python train.py --d_model=96 --n_head=3 --n_kv_head=3 --head_dim=32 --attn_scale=0.211 --bias="none" --init_std_down=0.0 --optimizer="muon_variant" --lr=0.00895 --lr_head=0.00501 --grad_clip=1.0 --warmup_steps=94 --train_tokens=93530000 --steps=5847 --dataset="wikipedia_en"
Each number is 128 + 24 x the weight over its row's rms, rounded and kept within 0 to 255. Layers, rows and columns count from 0. Numbers have three digits each. The size before them is the row's rms in percent of the matrix's.

# up: layer 3 MLP up, 384x96, rms 0.181, rows 282-295, columns 0-95
# down: layer 3 MLP down (transposed), 384x96, rms 0.082, rows 282-295, columns 0-95
up282 091:107143165127096135150127151166131148134126109120154165130067078109148148156102154131168156140130144098136138110071147134160104103113121114131142144087140186144116221133122133147104118152112131109116130129087142116116149100109111108128123100136125161146118128128117140113140154141141162130
down282 099:126116128138111144090140120091088156134118156126098135094148088153138112121168127162127129152130093124114137128102147111128150111127116150103146142139158140087108150088137144120125134159152126151057133130170171138158140128102140071162147121116169108086144106173118102123113126168152095142
up283 103:108109144127123093092132098114139128098070125141124117154149188147108159171122119112115143139114167103125138094123154144130138095094160082150142132123180146119124180130163130115121147140131108099131117152079121138144125125138199138092110108134130117113109131098077159128127129121148150135
down283 099:141156151100136118162109109163145117183157166114096121072120111159113084118109132102144113139107148101157150145129117117130096152080119101134112055141097118139139158161146162111156133136138101100134121137131114121101134106116117116148145138153155098126138118110142105202116140112143115129
up284 105:146139148129123137120108132166138122138125076094142093090102135137091158059105139114149130122136103130072149142095160137105129116150139112110110138113132120107160157139128124137087095120144102118138150091172109147089118107108157109161110089143105091124090152118135134100114164116092127092
down284 104:096129142102116184130122120119121114123094119162157099105095109143059079158120172107112151098125134104086092096158118107129108162116112107109128145148163103128092131147154140152124104147119105145149182126126125134102125104120112146104092124098142133143113101133156156144147080135111131105
up285 106:106105098099132145089095112146092128109147146107142130135126130085129148164135110118153107109135131108108122137103088141086159136106153129100114082120091157184120116119145148069081121157169114167133151144153120123068096135102108144118144143119157151117161168133130138112124142149112142125
down285 103:135149093138097114137132111159134130101093133125075134080148122118107182119120147092098075151119131109108147142137137115103111104097122152119133133165093138089126149131103106114108170087106123090140142146092113144151162120133159112107128098120126132105120120110175111135127122139194171125
up286 108:137165134112157104190133127157111144107133097148133134172107108127049166125125123166143139095145136099116128126140136121139103110165107109120108131147131151148107184104119117118148148116148132118158136076096109104154182145125151142111128137155138126121144147151126188110122152161124102113
down286 107:104099130155148117138141148110078071127151146151144121108067129175130122135132093134100129153164168167097127166127127147114140135123123143107128105092179075143120137099129112131117096153132143124136108144132129148098151148149122090182142135148122104148164136135150122146178131158105112129
up287 096:062162126138105105133137110126115117136163141126144123159089110094114140162145129139122103172163144118159130096129121158131086121119129131114099146162141087156113158156168144157108093144148104104138107152111172088141104114116151166112139170089146121128136171127136119111117173141157102121
down287 100:135132150161135135083124149139136141116139142102114132108159144114099119124100110109111182122147149153143144145133136115157151135118147117103173102128133139171072156147142124097189151108127091116150096136100156149101141154174112136135155077162135102129165166137114161101128124078126118117
up288 118:141130141121087090162175136148120150120080114131145148167089116122130103111119129154181141109113116125124144091099138169180144136103150103145100113139114091136137164088169159112125139147183105120135134111139127136129117128096103161147083109155103138092148139129144106156108142096111124154
down288 102:109142115164134150123102149065091113131124149099115136088145136156092096141116086108124150146147137073105167127159153133108127154140158121128121106152133092132128126156131105123148108141157115115114161119109127168121116120096138087119096146076161171131151114110099183133122098123095115109
up289 116:110102097163120110150117149100154118110130123118114100125123169114122137145146107146160117093098080134146133147100144124113095120114113126181162120143114157091130162161113115122135179101150168119135188150134191102110141120163106124136113125107093116114137145123124125160067142099118125149
down289 105:154191143104145136150142132127132120124174125158106097100142128095110147140104125123077109113110124136128144103134165114119165113128135149142080122102143117144155115123182144126128126099171142113121136106130108160128138111139175111117129109123095112157160119114081104069123126112170163183
up290 091:143114121158125138115119186134131168090128122148137150088146169138117146082155154083149131176124138115110166123138156129127107088138122118110092118142130139114118152143109117107144111125084163121080101106158165144130150137165134135186137144135139156080124099118137147130146170134137085134
down290 094:128147148104152131120141113114100136149152103110129160132110113106152101101130137155180107123147131160151124091133137085194136100121113109110122083172137126125128158140112138150137143136130107175140167154097166155116154131123155176097114147112140118101116112161139090097117097066118133146
up291 104:115106121171166082131089126151097114124122096119123117112141155117140182144077146154189105108143139135113109146166110132144139127152157118146130135087156136138140136132120112131127137114090112178184140150077175140138112175149112136136139100107150111092124123097136121120117130143111137162
down291 101:085103136112152114143131138116126141101104140167083109119144153132080117127141111137082144134113094081073153132172117135117111137168139118143110150099124095145137097125127144123160116119117117159132087128094107100102117132202135141094098154115152113137145110146115103121152119167121124081
up292 109:161118123148139162134134162161115154086127112128103095120112173124187090125120126128126139154104089154158114115141123176135131176139104119204154128143142150096114143112146132152139109133102129107103123109117157158133097133167142077159117149105111095156110120137110125124154101113158151125
down292 102:101124096099133074126095136148128144127138107157128127123124167116118129109130120144120109154071137124112109122103124113140180158126113160129155134145102070181146156137110168133147161135097117103114133139125119150149106135102089084134106096089118165148142152165107078133087127133099128136
up293 098:122127128149207141085142148113119141122135115119086096131144110094107137128102089125130166131125115081136081118122177113100123093122071148095117114087141149119157114118170133097124125130093118162128142100102132137143094148123155134150168110141163154095119126095138133119117160102133118124
down293 097:140144098109144144116152158121137139056158151135109115145139155149147120132108110097084102138097150133157163113153096120119111167136173074153077123137146128093149122112118132164096129082101134129124174125146107128153173102149142140098104147116154130132136119150130104150139131123079106133
up294 100:143138119132139086118109200087139135113147097087123133132124119127188135140129118148140169149120131127142069109122128125141143149157124088125083132130155164105122146109117161162148143153095087094132125092144138120090130113183124098116152153081154103102130124142132129099118138132145129156
down294 111:110143099110149138149115106144137134164142155145082118138124126130105127168147128121145081143122127144114156119139072135102118145141139146110122175109115177099149131122144144074091163098154143124143151144147114154140103116037102123079096129129114130127148124087141125158131114102136148119
up295 099:142115128083117119120168169116106132153101123140146134158136111158113120112106137131111145154150155138118135146146088125140160117102124167134122108099123126175107120104128158134128140115163126133154113127088085099155112082120093140121134060119113178103122169100059107101108125136150155130
down295 098:141119126152156114097129122123137173109090127128096124119163116119139142165061097188116069090090160167130106154108100087128125101112118144140099104144133134121121149151115170147127134133134105128099160158106144145151132133150132118095107141095160132110126155115137160073146131132132106116